Weights of a small GPT-style language model, trained from scratch on English Wikipedia: 8 layers, 4 heads of 64 (2 for keys and values).
Each number is 128 + 32 x the weight over its row's rms, rounded and kept within 0 to 255. Layers, rows and columns count from 0. Numbers have three digits each. The size before them is the row's rms in percent of the matrix's.

# down: layer 2 MLP down (transposed), 896x224, rms 0.101, rows 85-197, columns 112-167
# up: layer 2 MLP up, 896x224, rms 0.109, rows 86-197, columns 112-167
down85 020:132142044159106184144141112141147118103117078154150114161112073155095160122102078147129100165113119136168154106161122111139152141125160105157098080093108151104137185090
up86 107:136056103145054128097101094116225128114135129134107134151138098128110129088081090111140122063149118091086136178158086152086135123143199143098151128162124146166119145158
down86 109:095136116118154169114165179104183053151120148142120190093189097078130105163107189103105112123174131153114125147055082126140103154110076093161170143164135113131143127115
up87 092:124109160123139174131126175097155074128093097148119171113098167132109070126132098060129107128147113112111116175150160132152118149123146082126091130152131144119112082146
down87 098:152115105087162113111134092181115139111145185151097118072143115138156160128128159197121152123177150142124126111163058117136125147158146182142133130128142099177134110136
up88 104:104071093131123175078138176056120145123065110121178190179181123152158112086091158125054135120151126142055080123120121129113183082153097130138087104165132166191149045122
down88 105:133088119116107139140149110165100159130117109093087099108095184100099129180126173128108140134133101083146114045103157115103073123118107124133093079136128121112118177100
up89 126:090117084156097093158089128118158101085103163133139132123164142088135128177102093153135126033168176152132121182135104087173121163118104124146178139129103162122135128109
down89 115:121119112129172122101227150114200056136071071176145106154126138145081120149174130142107120082122138205145112128172174139125151077143201108146220084096147122143072088173
up90 087:104102164093136127093146104080118108091112166121187111094175082150169109162151148133144095141184127129137147163149111114165123117197147143130155134139133141116118100100
down90 091:150125131135125035173152133197148093144160099107108073157128119137072096111165059119129150171145123159121124137127124102141174136115121085138095126141112079124127116181
up91 094:106116158070135133074108078113142174134146144147128205134141105135105086130144150092070137193167133065119149131141093143077147142150119103160170153119108175147113069050
down91 099:134140121072139103165142129057104131111116104104061122067164134142109143147085099171172117165081068178165150096116204130125182174078088150101113069137171087134160149101
up92 094:133100180096173132162144078122180151160076117123159179115120079099136075144134105044156181111141131098148098118123180125162120129106154129167103111156117172098146144116
down92 098:128128141098147143167167121131120093084175163146159080107198184150076152126122104226082208134063152097157147130130095136134137098157171107161164131127132046153129118093
up93 114:089124119091116109145164083153108141099150198147119138195124148105189151133162202084110123093146156113144120144145081093062142104164139156081139112172170137119083115115
down93 109:160102135094168127154125135156095067130122159134162143121095111109121089110113087118160153178098148178106117137116078144118119131085109138085109113150147162147136066136
up94 110:116135091075122160140131135064127090082100174135160107134149139145113117167112169061085055138162053067044136144144086150122130135139152080146111173123092164134123137139
down94 103:194123187122146127094136100096111151146160100052159175091101159073157094114123126137140193081145108139137149148139146103145095136079119097097124106112169122129171074084
up95 108:092130125111145156113108118077109161143072138139184157081119136125195131106154164096105094123182087139133125124148076074113156158171131102166148158105166162146075149137
down95 111:127069070131069117173097145136143148026153138144159124102145101150117118098084177140100121161193089183106091159120119109139132133103126105107171131093077097157132077121
up96 019:090099186089114163113143077115146136098080163135111141092111168060149087106120127108106197110126160095063145158121159098098134145223180101108081134139123108132146109079
down96 018:138107159151145117087100177155173094138164107197089085121151077128072142168120153136109142160134147141125211121098096158136146178079087087085153102108136071105066151140
up97 105:124148202162182123121052166139118156135129160150125174107075130140129127084185178138143112128130108106139139127114122071218130093155079163181105090097161087095118122105
down97 102:088132108141096187190163120159131132081132168120105138077099035170174174149094130141102143163171120133136114169105117120096133149135089114200159168130096127073148147098
up98 086:081163174155143107096110124122149086176101109130133170178084186056132123128092176088180119164100051130157118075132122083130123137149083172177180153082237179077152094129
down98 091:150085141116149154193175088107099152151141152121084097125205093180081156113129106105139113105008123139106091160127137142161187104090146116140147134115097111105139143154
up99 092:091137218143146147070126057158086166118108131107114147176101204129123101118140172097156164150155111149103161132139104108148126060185120062131133111167129159190136160159
down99 094:152086104100116197109139136133129127134148147098121070093169125112115153145130090131159132101129179139101077164103143079097178143082137130077128083133100137100117124072
up100 086:120156175101094099121123088087167079160143107150136128138168166124107166125115104063090102059123087115116126145090091108084091173138140146160171152134168112134118082143
down100 087:172071102105115071116142129169133145121141112083128103163153140177116192129162109112183106103144074122153097118096122186109118206116112148136180118075109078072095094127
up101 095:104128132088145119170135106103137088064106136140080105064154100155127098206089116125149110173147097088124121125108162155146147144181116133106101102191181091100137070092
down101 096:166094142148112147115134134114127155196132140098077122184166105145182131034171157087139120142142139118137109114124114122114100148115081117192094151145137174140152170160
up102 096:140178108108137157120088107093124137112096126123131141151150106106085111089153116137156128185156164089106141161142143106104097138171185113077122155090089174169103179151
down102 103:184148148165118176131092107166149167141108156102091112191066134194178152193191206167102107164150132130075144115096161072176141090092138090144134158094128163067117119148
up103 100:093127141057124111076133125091128136160125124099118124174061163131133132111082107064121128157108063122115183112159169157146131162140068170115107150106174155134136145149
down103 098:142104122130098125149110111048127168117120123131194129161166142102153169158158109105176160073082104082153152090166171082115132153168122147082135116093120147147098135157
up104 108:125179152112107160151132175166144095146112167171132138137144134159149136125185117124140118138121156059057168174122163163137079089149072152116131139094091064069115172143
down104 105:111130117169137095151095149112100144083118120149126108168092084125125125070130149111153131135181063129117137115205066152130145079147087089092119130123176140150086104167
up105 120:131181126094124154139125067095178134141086155114138136093131095134120161201138079114144142097178039144128132140084098149133133094135136094120122157163127140148060083133
down105 112:151076082130133170151125105120127088112090141146125148095124101145139107072107148111145190074136114102169139133124118144146129062142128123126139100115093100083132128091
up106 112:092149145111162130112093153085123100057044143148082102130146123144184138119154142074131136166134146122119157091170117105128158120126154138165160120194144168148108106056
down106 109:134174125119095141187158138157105130143154181149109098118074157135150155085130145169175153138135087123179099105074107150135156073103125155118087138108150153132088087129
up107 104:150145137157169108123087151107123166130065118152161151157075082139213125113115197070136195093141149090139161110188176075155075113221139153157145189151120164093123122087
down107 098:129165116167126081113134093129101131166143131118151119130051092102112107133096059152111144074088066129148163088187119147114125085115158137105135155152146118124143075117
up108 093:080083159149103162182093162076128186175113134171057173118146133048145128131095096159104165144110165135103148143107173121119076114146069172118142141147115128139129034048
down108 094:070112060103156125129157124171191082080158119099158107145124147172118089156178146135112112163142096114122184097144060127105157129145145090116076175151115100113148117119
up109 114:080137111152194137119164151167164123118136149137150159106160110093106165105095119125116093134173096093152160118150099108135162137152126092130096112140144150125112076053
down109 108:074140129110121169093145171109169140141155153164165181132142146170090111120120149184123092179104185169141140143112082153134075170134112161169109165144167151118106158096
up110 106:118072155116150075139150139122173125105146114152100229172149118111144156155081152102092097157168125124097086126092124123078095094124166143098143119104156068137148094079
down110 111:179127122121153086119127150096052155128111083157135080142084099105129098122118164135167140145115113099098129137089095115149145138113129106139136172108095125090092116142
up111 108:122106120153087147142126108145128148095125129140114139152131107095105139129130107125064116136132186100126125115086174151075172084123198156163113091109126157106107152159
down111 100:106103141160163095141141129132097131087124164131167150140113140158159091154138172118132113160078110181117123099155099108125132152090196131134112081168115079059098162114
up112 111:118070132041106129133087135122148088167118185103124158155147112067143123078110129126100130152104156130107138124103200133136080135152105146082128179098090129184150136112
down112 109:081189104158158124115046181143154102141148131135140136131128161167156130062164141116130069128109132134159118092098082135213110075107132203106129127062088154090139082150
up113 097:144168185121140111136060162212101117080126153111141134182151133146143150149113144073160146121155196128096147134112099083144094139210081124162121174107195101076102141177
down113 099:154136122127074128156099128115120120191092051158098146127098158116125112147126164136087143084114113118139202095163096139077128140134162117138079170084062091189114128077
up114 092:097170101143101104105143108142096095116101191127141130108184093126131149130060156120081082089135062143057127221081065123120150132133176081119182121148110149154079065122
down114 098:210110211103098139117141077065139137116128100099129155151062086135163094123144118085162142084194130077131131082148166134104134165131150125128083079156113084129088107140
up115 119:158038145109108192074115120132150124096137105155168178141146111088164102116157128188114206053124133134106146140109167143058086165127086186119094100135133067166158113087
down115 111:088108105073154144129104174129118177153131117085072171190151151153143145076166115122108117139117157090169154100113132074121108135077138080152101148099115124138146096079
up116 094:131080143134114130137095130072153148132107124211167159104209101126089120133120070143160112072144141094043067142113121083126110113124167091107088118118124133154152149130
down116 100:087056097123141138141154112116109086170102171149154119181135082133147096128094112130165123117104126104122129104136121159160119045104091190164137081103182084070140099111
up117 090:209078116119143110122141093093134123175118116092169143122081172147118121125123136143106155166126083118138150115104139159089097126124105160132079101121151122164173118138
down117 090:153051182131130098162119147130106150077153120103145126105164084126152138077157109103144122134113133143111163157087051094116120134072165189086194140170184071151120142098
up118 103:152159125138159140133110144135142148111059091078136111107126112175162198078131211121107103141143159124114177121170128134119142088118152092157095169136142125105141171123
down118 104:031103120137134111114178070109103167085188092143156125161106161112080127138114148133204105103138118110134036168088160089160145182137075119082168113071112117188157076140
up119 104:134156120111144144143086185141087145152120153128143133153106117153096117153122133162070113129154142099120134162108129143094167098162125131168119040112081166089141147168
down119 105:129106153127151135170135143139173109125059159158125158163092131151179089115083090155164137098100111113158130127134125131112142127125154112127125147162144109157107129122
up120 093:138162140153161185086159106117159156098141103133092173151100141088124139147115152130120107130124105142115144133102089154123099102165139102146122120105225134125162133092
down120 095:182130111129116105130100179157132115148152144147101154068125129137158111105162077115149138189145062124160101081161152134094162158123158083073053152121100162144112132185
up121 106:120184121129132067151142169147121057116130175180151100147130154117112123143151150120102105129122116047075166148066164108158167108120151101188146182160081129143076072087
down121 102:142072172040138127142109120122146099154158091121175108149159087116102143157153089071200109095154082170076078051096126093153106167152130128139057106122156161145219152153
up122 097:156080121117167144111091127100108095105130167099140060098128163148126112124119180145094105115167109073121142224158144128157060132131148069140123107130109143156100144100
down122 094:089147138123077114169124134155194129110143116148090167126110091129090167017120109114084154131085137176161176167076155111124117066168164148109128143150140143098122124183
up123 093:174092150070183139116063107152139130057081098128122145105095178096163127114111127108086142144165163111152190123136176138154053087169116146074084145126107105119104107124
down123 093:123140091133137176119141099116117089149152117127078090127089185153114161140170152157139114099093089120196131126147162138141110164105052134130116170072141119106135155084
up124 096:112148165170071178088105098173097135086152128100146119148117127084121108092160158081079086102174134144149180129121079040138143107180067144125071157115175094191103100145
down124 101:102131129161163177095175137159155124174096175085176162145115128109101093174137103133097107112166144196153157137135135127097115103053102078144132178078125120093156145107
up125 098:123183149151117090093187118151124168177127163105158134170136103115142126173143089162173132141199137104120186079178117085121130108135128087114077110151168126149106121155
down125 102:146179057065081073158174132106142106173135145138136126143084151079137100116155101076105151051142159126156115132154081166138153181138133169101101100165115185108093156078
up126 110:147110114131146097135131136122128123163129125079190141125166066150126146070123134108167164151152105093162171101155148051138130071200104119171104134113181158181149156175
down126 111:114097107149168065150158072108060141124117159064131138148088122117178154129162084149127139127143185097067096091120128167181084118140144106191180087123147162108137116114
up127 100:121144178116122170115099142075119072066101141154168168141124119153090089105164126127151170111177072125134125090216121073122134133137121126144148128102157126092121104107
down127 105:087122124118164162167118124113152168109151114092149126094157147080089121119073183089117100149132141112122123133151122157076106130151171100073150150125135118101112088149
up128 101:076132159156115073094144113157101134161150139148116113157121115094144144187154187158093156130191131142131145115109116110093187126109164150104104167134179127129095120107
down128 105:125132098159093102119116122162148119172145143197114201138118123130140132087150138215147093141147118154182095110139090047141150117069112146063094158134125128074177103160
up129 099:130089115151105147134092194142135126101093120170141140200133119133099157120113142122104136095134137052079127220179191174081082144172164166131162136157093141100099155127
down129 100:080197145198091171102141115152146116139060140106131108125158163143153138125092167141176147121161142140123125154150110120131099085106094094097154113104193092100088103169
up130 096:134103106148101141128176115103133150089116177104108121044189129153107153162151147124090105183156137062111136162138156188111173080139174103107120113137087101110156166168
down130 102:095118133145096126093171184125120130176183173170125139122126113166166097087141187161112123160008153113188145193088105186086071114124131109103109132152110099133155128085
up131 106:108126172169097152092095137192089159073130094120220092168142122140165039103140142108116179074169148093096134189157159070216083117144167116158141119141104121163109120143
down131 103:087134126088100140163149166152100098142145153101194124064126161116073138125113119080124095106073125161150122144149125137133164151123167128123116114169124129141094067065
up132 112:126175112099086147123128064112173115150126172122090120061124128107156152186071127118125141145130162128135133093087112131105129110139192034116090145149115098109158122130
down132 110:122088096139125126170092116107118115172151082063195161195088144118122132091156140128137139099086138074150085131169099114109106151043117179161129160154083116098146117080
up133 100:103137141076099137158147154109134089165099139101121170108148116059117130122129087103103090156144119138128105104131136119148108137160120163168131067104174143117125132098
down133 095:104120146100143160101131093110105158148150131115099094113146166112148109133117157113080161132138164070099166110123116111101162125106147111110159174181109074166077140092
up134 096:113126135118104146185141065127096097182159149152073125081134104112086099225095149176111179119128085122137107107104179111168059147155128100087134165118162075147146152128
down134 098:104150133134157150134121098125169180207096084145110138146123148115096151126067101132126100128062120152122102122107127051164108129139082144124120107136143192102076147092
up135 104:153138140119099116178150158112109098061129121130166116093131204131135140154091117103106098135140078107128085171084110173128171159154146146155092135102124127127126155128
down135 103:147121107110162172100169152121127132131132129127134131206123130111175122068115159092092111147000114103189086087130120142114118134089137123070180139173155129112121097122
up136 100:115097184103157124153156079130150104129099134138102131108100143154194052078118173089140102048170101122122112129184161140117190159135152130173132102098131134141117183122
down136 096:082113094123098098183155118165129098133138151100124136154170129102073146115185116110169168125113155179113119154105125101155176154060129103109164076135095109123125104076
up137 093:127124103086109125122110132099169112106111163158178115144213164136132135135114134125110167099152123087059170173148142181086107132124205170115101202175118106121100154096
down137 100:162112134139172084112145152118181094146139112063113098101129159176119105108078145119172190138076144165148127142105118067150158122141158121168146132176049120178130082129
up138 098:095088138135106139147172122108112140124091155168132102102174098149116155154052100133114040144179115101072116182097119190092070097121161125090160106139117131165182132116
down138 095:100097199113114156122118161114103138104104139129150215118165154130164140125141108129140168090103157123159143117084148139115148172108135123161133164167158086104098136109
up139 122:146165130174106134093100120146145087138111133135101157156157116133095117144130112047075108124239151081064144097149094129073086105157070094097087169161094078112105146127
down139 116:119127131182098158137110152136103122152173199071157108095130077092125169131122160138087167175081123076105146114060156138126128146094156148094122128170143129106151141126
up140 115:152171148092131167069164125155116111138131109140120139160117132163134151111165125118152116146164104135109140080135089128153154099138111137160112077120171184162124095117
down140 113:103113134083022061163094151079135123106163127061180044098127130154122140134183160126118159157142104151149142110158143159109152171079094094092142159134075157133109204071
up141 109:144130128090095160173080172091151139124132111143154163101172137152173106076079112097119114141134130087148137080145135096115177115143153181170059147137132123101159149126
down141 101:167101151103106186138212135134176126107098114136135114164150111114123161087167120139105153084078113157139076094127107169126096087149136144126141100151095166120102113217
up142 094:131052181135115129143132136078129133067070164114163133087112091121171107103125092094156175120135080092102099100146123088104149125117178169161174048163140109133144166126
down142 094:139147113091121138105130105129153058155163127109108110127129183097056142210095130123149154127090163122107151122105115163109152172115112123125150167124108090185155081121
up143 106:135148150143121128158136072069124138129117103113094080108145168118105150196097100104121154112109126086135118174128073062085139113169121147105156141118213098085134130150
down143 108:117202121103146139146120154157179208154170088143092150089133138128199115105108190171142083158055188131186110163153103120180165138109113121089128163129143145128115102142
up144 092:126128141078108168133111067146159110094080142160145119170152137148122131125159172216099163139202122118113136173134118179112110075117149105110115168094072134135106086125
down144 092:161099128107128154125107202122135146129114136077089156109105134090153103134108116094114132151167141137157126159110138085155043120167081140128111082157089135142104162116
up145 101:106107135138141107177156114170169088119159138149121167150130145130170102129133110099104134157117067147123161136112177124078091127112135182149113183096172178136200148117
down145 101:136115123111145122109136163158070150210151149182107123138083126157084129117153149103198137187102092182139148144116090118173116075099095103158128175113077058164120150106
up146 096:111109192144192084152095104181163142095148104194147192134172145044150102161149155158111160082127082115130099162141120060116123160109132130116092087127088103140165117087
down146 095:182107130136115192120119128127086137146148169109083120152126116182109181047161114085099132140182122134109123092146122178109111114133108105125170144147107127179094133080
up147 098:095089124102126149186124141105198155102132137101081183147140164132222129126152155149108126085132152126095136164136125080073097125145178146172150080146143197118165140109
down147 096:113152143146118105094109101127082094123139153148099147159080140090132162180108128053137126155092142135132162107102138140116168116146152066085097108134148091128148128169
up148 102:102165125134116161063126157123103146142138098142107087102140141129163135181050069147123134142143072109098123113172124134142177104146130116113106101123148106163143141116
down148 097:160135175147128079170114170138111105135085112151069106126096121116123138143199111166144093149159085148095150126119121154150130147110163092114155135167129110184074101121
up149 102:194145132108112134096141090116096140158111148087041111196094112132102113113154139067098157147173125107126123070141179097145107145144119112106130144183124121141129174157
down149 102:098171121154149076101139137122110074152146139163089134109136211197116132138110141096128077192088176081152133129093102151144117113182135092110150115151147128153133140056
up150 103:128084146176130141132138149104095130134100145131107134133118096108105091140194112087140112165156136107093102157184150131100100165130136149113166110206137134121066108082
down150 100:121156131109158143190088116189132122121112149123119144113101124094160176117089139123103102123081126156195121090111188115138106091107114091127120186119146116146176151159
up151 095:113122150103115169136131109067141149138131143160104168132135130075109143181130109140100155137126160129100102089171107089148103083127081084085145079113080197154167072133
down151 091:157135145106113161173131144183161118143162152096145182141113120144135102168133129140097112093078115105136139150078153171063155155110123131145047139121136121136133074099
up152 101:102130150121126151068115120165161155108112101168137168152119149076112157106060202070102134112108102111137162077127110109106139093128084162153115146134145155139118087102
down152 098:159137156124107112124107072091182071136113138134145092159145106095177072109167075155087130143059159134167120103152137087124074104094148111130145153117196141114142157092
up153 104:152082116145110133136123128069117082093090179195129118148140165071080101145154104137126082116118096136096130105141147183138055215130155153083097142138127175101121083146
down153 103:118195167105081165062090096123148148146110092111144124093133166184100124118124091130093160168124113166112110149113150112094153150142147159115103129140109133143095114224
up154 093:126112158159180133132119159143131172119120089129128152152130144160209067087083131077081104142122132113147115081127166079155105103198152156208113136095106137121175119120
down154 100:105113138119166121149175113109079076193092113180113128140129111117117083119080120140182095113072136104146129057110131173106172127138096117104115167152130129110056092180
up155 030:154122202070146176072095121095179165167090147154176132130171105106134093170085117108100147120223101085077171177161130069107139169162117158127110158148140137141100100101
down155 030:167102106165137091097184151204127152158196105162110172160081161097086121112178140147111138096072124131097124112134138169108147084118089141101116174125101142118136134109
up156 098:058126149138156122115165141071148094171149084135112121139176111175169119164103126082115124140135093117125192103110126097144127129158143132149086079162206170109149155132
down156 101:128106162108087136135164077087134103131110126170126128137135105228117075115094091111148118148111092135106073078169155133129143090121154114126163109182109218101138149215
up157 098:110048138138108148112103156114191116152086087110160181095125095134161128120128118151083145072157127108049182148163111118114087118140205117121119098171136173121144159112
down157 100:127118084157166175168161127134184170068144154099131209110158087115184156167149143137124093139066155105123147096120086104120149148156063120106168153124103123154112116124
up158 094:117110124118091133126156075086104137116105172136141115119165108128112123125189118080121114140145099127071135166142165143171115146131159104141125098173154169137101073109
down158 099:197170121132202121094055120124145152089132097129123099149101061168118065097163154171176121128075177078091150079125134117179121094101188145133146126140136103089178119139
up159 097:131160123105117075081107197114149094102150197125078106124159125069126141115100190121136160117138149080133162182154135119106146124151125078139103116108114074062161152147
down159 101:129179188106114105118125134119138154179152111067137145114112147103162133072130111104149067156163143124195132141056125089151155075101179121102115126153092120131103104122
up160 093:174078151110149144161135069081146104118131143104133180118123113050121186140139088045101132142167105087134141102067192154100151125152165045194116140132148139088133129098
down160 093:106116130166162149110119163162058146097194175147093096130160114156107180140176102150046183132162161165132088159095119072194094155083081170104145105120123085117133116146
up161 108:134088146173117109127097119143111154148091138073182140122181124171139159119111144104127097169157069116056174080162146185169177070171080076140123105147163171165128102087
down161 108:206163177110174116144156181184145159143119149119103115113107152047111153099125091165114142141101152202122137113131141086082115155106112145136040139095185118186169143178
up162 094:115162177153170110094109124142104171112123140140180169143155188126143101121092189120129148125145109093086110169085161119142151125138082078148158134109126108136176046103
down162 098:154141151114110122090132180141101133170137133114124111133161106107146112134158122194164199191152143143114211112062112099092129144111110164094172130094059134116127088145
up163 104:141109137159088199098100172136167126099111160155112146135124125152180098124066118148088176126149145120135108148105185133085122134128133101160130108135162117134179131169
down163 103:106103102098135109103146099121099138084139095121127106098160103108091131103149120154087141135074150212184132131140101134102171142117174128167124154166157114127116081109
up164 103:179127162151095083144112084113119123132111095147127150130110090173175127166171151121156094132150093152124135138141105143113149121155159131141059148173144146092132133095
down164 109:164068113145054120097132115089092148090121100124120090207100151171106115150118140098102141086155171119183086105168127128102075162121119123131137159098120159164134123129
up165 108:191137183169144080120093134145141184063080175141189166142108163151129114140103142160136090144111101129108179148204151168191134142107132103099139116179177169093097111164
down165 107:194148139141197176113172150099211161123112112129119121141092099116108120119116126178084149156175117117112140096136110146168066136104110149118166112160162138117086115173
up166 110:134129114117117097086157123161167158191113137147130142112106158141165186137165179118068128135247156081117172145131115147135100117115127077074061117177095102137127114068
down166 110:165149179115088153138091109129126112109188114148170115160153161123155116115106059125134188075151114114141112152076147123121162148091153135210139132172138145126095131121
up167 101:198146086101110066124118122129183179165125155099144156150198116156079122161142082086158088143147146073077132101065108125092196130147134174155104133191119139123098127118
down167 103:141118187140141086118107153104101158177143122189094147079110109118152084100174153125121131076192144141155162113087101076072157177148097122099155157147129085137101194064
up168 105:121070129094066106151119113133146147154100122106093118088179065125140124079092100141040113109127144057122160144128091179071153150139176125123111130134194122150144158127
down168 108:155098092170135176121161169142170121117151122146173116139106142122116111128057128124079186104094201101152127149110110120148109157101106113073190122138142104077170154148
up169 089:125187135169123091103160137154187119088096163130184162138139137170091125151145180117156113133176128025075121123119160112104151124138162091125120152146140155152097098093
down169 097:101077102139139095102115133145178170109103127157175161123159154110103058106099163181157123130149124149111170127105099135158084166076049179144170128176086133163161191178
up170 092:098179186185210121101100142118123159144103104206086135100130194089148160133111112099164122137132164125143092093133145092169093088160089135152135177173130126118120133096
down170 099:141122118120141129150154060109161067141176110204120109106131120208111154154141135137125151158165117133153091168108104110126146136117172211141100156128148166157138099120
up171 102:060140159122163115165179139133145144115142140147087107081193181084128152157089128139102117118171115103141144189113120113085119134174117095090151161165162172128111075072
down171 099:083121155128110154195139166091105157105113143141145156122129095108084164102097147162149142141109053192180152071113104094153130130098087067136130101163099132083119116143
up172 098:165163080106100082116082114062182124150124163164142133142145174082114112131151120089170129155184153123113116140141074117126139111149154114119097131134140173121183133092
down172 101:148107104154168197099132108180141130136166116155149157120094217131174118147130139101121154069127030162197135147165109122135113166107159140135112118168145150102130096102
up173 104:116055134065134155147150138088105058131109156140155104019185149089134106097148166139066083182197130103129170130149088110096134142121167122122109144086136104116115132060
down173 096:133162121221082113093127179146159145157121174144102118153113151102136115114070132156144111121121143173124177081101006101149096085072108079071168114125128172071104105109
up174 089:155124167136130150166142120089203141095123167131127176114121094113169143107154133072186141126157084104116171142162138097084097146133157106110111104160138135116129108118
down174 092:142174149061147109151118155121154120149153091132179121091094132140086158058142152139151073153117190146139150131123083183166152108118148118136099097078141123124168081105
up175 099:121068100118179136143143178120121155095114126121177113115125125157116100102136143113101131075103122120162130120128165114090086153147157130128122147159103182232122122127
down175 098:170110132095117147129107147083107052180111126097093152132124042107111051182175138156087102138037089130143133101151159155171105204129147161110155106196043080132128107133
up176 095:118107151125166177097131125141139125130151148104093171179109138122139137136080162147154112157152114147125148149079140139055134128113103093096150148105185145162168082073
down176 099:125096056186165114094134144068103121152109098118054193089144088089151124170106117117152105115136111079094137086156080092191142115078229152118104050079075094114124169207
up177 094:069117155116163145149077091063124131148107118166159164108147104105153169129139132079120099084125145110113072169114187055142136138123150146136147079075150183196121108079
down177 093:138076148105146119130167102108135102155159138106152134145104141169146173119084153176088106168138158140098158141096162123109156155105084144105098071146090080072151113109
up178 099:077187139145182069103190118090179141090134170148128180134183145126144128105112152150114090120112130085114133104143114126089120079147130155079170158134140185106154109108
down178 098:098130154155165223129169108074148185148186101125155160127083138150136143129119116105141038137072113137178112130144118150166157095156144125103116109095138167109110157079
up179 096:133159153143108171151106151165094136130098137090143083189071121140140152123135150082140085159186100083120161072124083120133091094153119110094106126149123107141119124134
down179 099:120183120136130151139136115135094032069151171158122118120149092152152193102118099103162087151145099152151035130120153180157102176140130126152087108164131087102089095149
up180 106:187086167140106094160144131105176179122124172127141174183167171122115068144147105154163101162126168051107087136140139154098086140141131059138125167143134189150150138096
down180 102:106145109115147132158070170094126106105066098159119109122152071144173164072116161191138139136128073158121129164129086119156154146126149131127155171070076082104125066111
up181 097:112123110161084118090101142087157151143094145132143118123146136177161135145071122049124065159181149100143181094148108127115123117149104124191099153177143161137218114154
down181 104:115067121142173123131161141119142084145167081090058143144080112071054087139156131119022081111166183087112072111147121126145150154123101079040125126094082126155133169119
up182 107:163116131153149095159128154073092122151126114125117114151111102155151081177102184129107119151143102124124156131166137151161162119150094147137135138171132130116127109132
down182 111:170079093119124161090168110105142155097172187131093087134135134098158150111075094102101135101068155107145103106128100164176123078105188110131106135095099084119176135115
up183 093:135124145115225169094041182138149115136116091166123159106149134071072136170124127099133123142149099121129148143151154108135143144110130145133081178128089156168146109063
down183 101:111151144218116097126125127141101137121075186108092131106099095110128131014089151164176139174211173132133134123188087072156107105179098096126149080140118116150083104196
up184 095:110141157135126105134123180158094146125114118144095118122201138111131117200051099118128133127184110129126175149155122129137109101125106131176117162183132114095076117096
down184 101:189133100136084115142172177162127079159174109156065210116149099176127149110122123134065158080141158124146175146135097208150136180144131058136134092112143080124138097149
up185 096:114101132112153094120082152155119113080158160157163086091148148050125097163123132119212154150130173101093099089142173090137115190121176120170075136140163133133177138139
down185 097:121168119126149081096125125120133135131176089148116087132119189090091092145122093112128111149051171176108099056102082128100119146111134073144123135169101092144119155160
up186 016:101121202119108161120122095092183146118103138179112117099120095120152060136101143120115138105131138113078138182205175098127144161163123089122107187122123158198139106097
down186 015:126125125137099061124112153110099156111135145134075178161130151109130093128182106175098157137080129128104103065142124095111135122060154135130132095146177148135095087167
up187 108:116154177176096165135165083159125091133156101157173125128150143065174145121144157136157168161114142152078100155144075160095140154155134094125117143169142096118154096097
down187 101:184143098124151131137103047138170135153088164098096153121067138124125135110108142107126115113142138103122135097135127109195080091094128112137148103127113196188095131123
up188 100:107094159161088136173122091190150143159090173094146167187106124163135138138120163114120122123122148140117084160116141158095029096142140188162160093158113112122179114101
down188 094:140136114169142170180167204139106137079127118162121178089163105147151135148147095079172082126061148157175121122114157117082172145156113163126148134083136135147186127120
up189 101:124135111153119099114153153114219150104143142110057141153122193162193071134116155143142128096125165140119215150163134125119141148142096131108122161104123147153136147134
down189 101:162151102131097182202142075152055169162072128151093114105148128159134170177135112125118134106169071117107113143142107163175122092149208122095110039180091183146084195118
up190 111:078120144164098127138154135145116090137134138179098121100173148116124073211084099174160105131108097103046164139107123148092160083130093134122137123137168188159124177124
down190 103:134112135127151153130131103096111116121095080162150100206127163116138087176120174099099086194175084094136104155074101157123150051129093179034189111110099126130076109176
up191 095:116172127133189124159148141107087186119171196141057120124150168122102166142099135165170118082146123027124124080126148083116168121163167073131164165140105146127117081082
down191 103:095127131124122177132110154152108118186116139162159164109177122123179119071121096139131081106084129068164139174089151134124094068093133168072138126122111129104134110114
up192 096:128150156082133112104082125103115101101108169138106136150141156115148149109132152111184204114200158106126213126169152172152155105136099098123131131075170104175094118169
down192 095:085098126109125055131160122134126138145119076118150129114144103115160117072087162162143124156129134169158131125128099095122160113133138170099091101154133076164099059104
up193 092:127110115147093104134085136123142173150139139133149148184116132141087149166139110136195149136234149123050141086164073138176175099148119128110164144151143100110118109084
down193 096:179130113118082151147120173130110116159076138160145106109130145106107103098130149123101108093065094115173096159184175115094093127164135056107141152138170131167134137156
up194 105:101181180117130185108173126154120090088102134197161143087147112126087111151120112168151068085128113129092166160132115181131138130140182161153116113133089140156079130118
down194 103:128143192079113071070147115116088098204140125124163147148089142087104124178136137120118142165165136128161078137206114132203163073147098153139125129134131111116074180106
up195 107:149094135187078138179176103097147142172116106120118105116155126141114126175085116121096137129128057117118136102096158118128081126119166112111164168099164057148190156149
down195 101:074148139145143111137135153112123134073147089111174097160116111084168148130118110109139078118107164096118108147146124113138050149185097081118134159130131198129105141126
up196 100:137143137143113103118147117138120120099116140133160066156150113121121155181043055108167087132168124099082121105163105161127085124195091089058151154121117117180120170107
down196 099:099162081152079133139118053142107147098111083157175126145103127156195064109110152119102076104103122131142090132125149107113124111082139119113085131145062168111139081145
up197 086:105133170120120131183097156106123131150091140186108140138087168125083094107132113112081183083102089123156131130155154084157102165117151161130103164151186188164126099051
down197 090:148104135167077143143130124122098110179156130104176077130104132136151103094147148170113119155063115149119129103156123104176169127112105091121089105140118145096110103128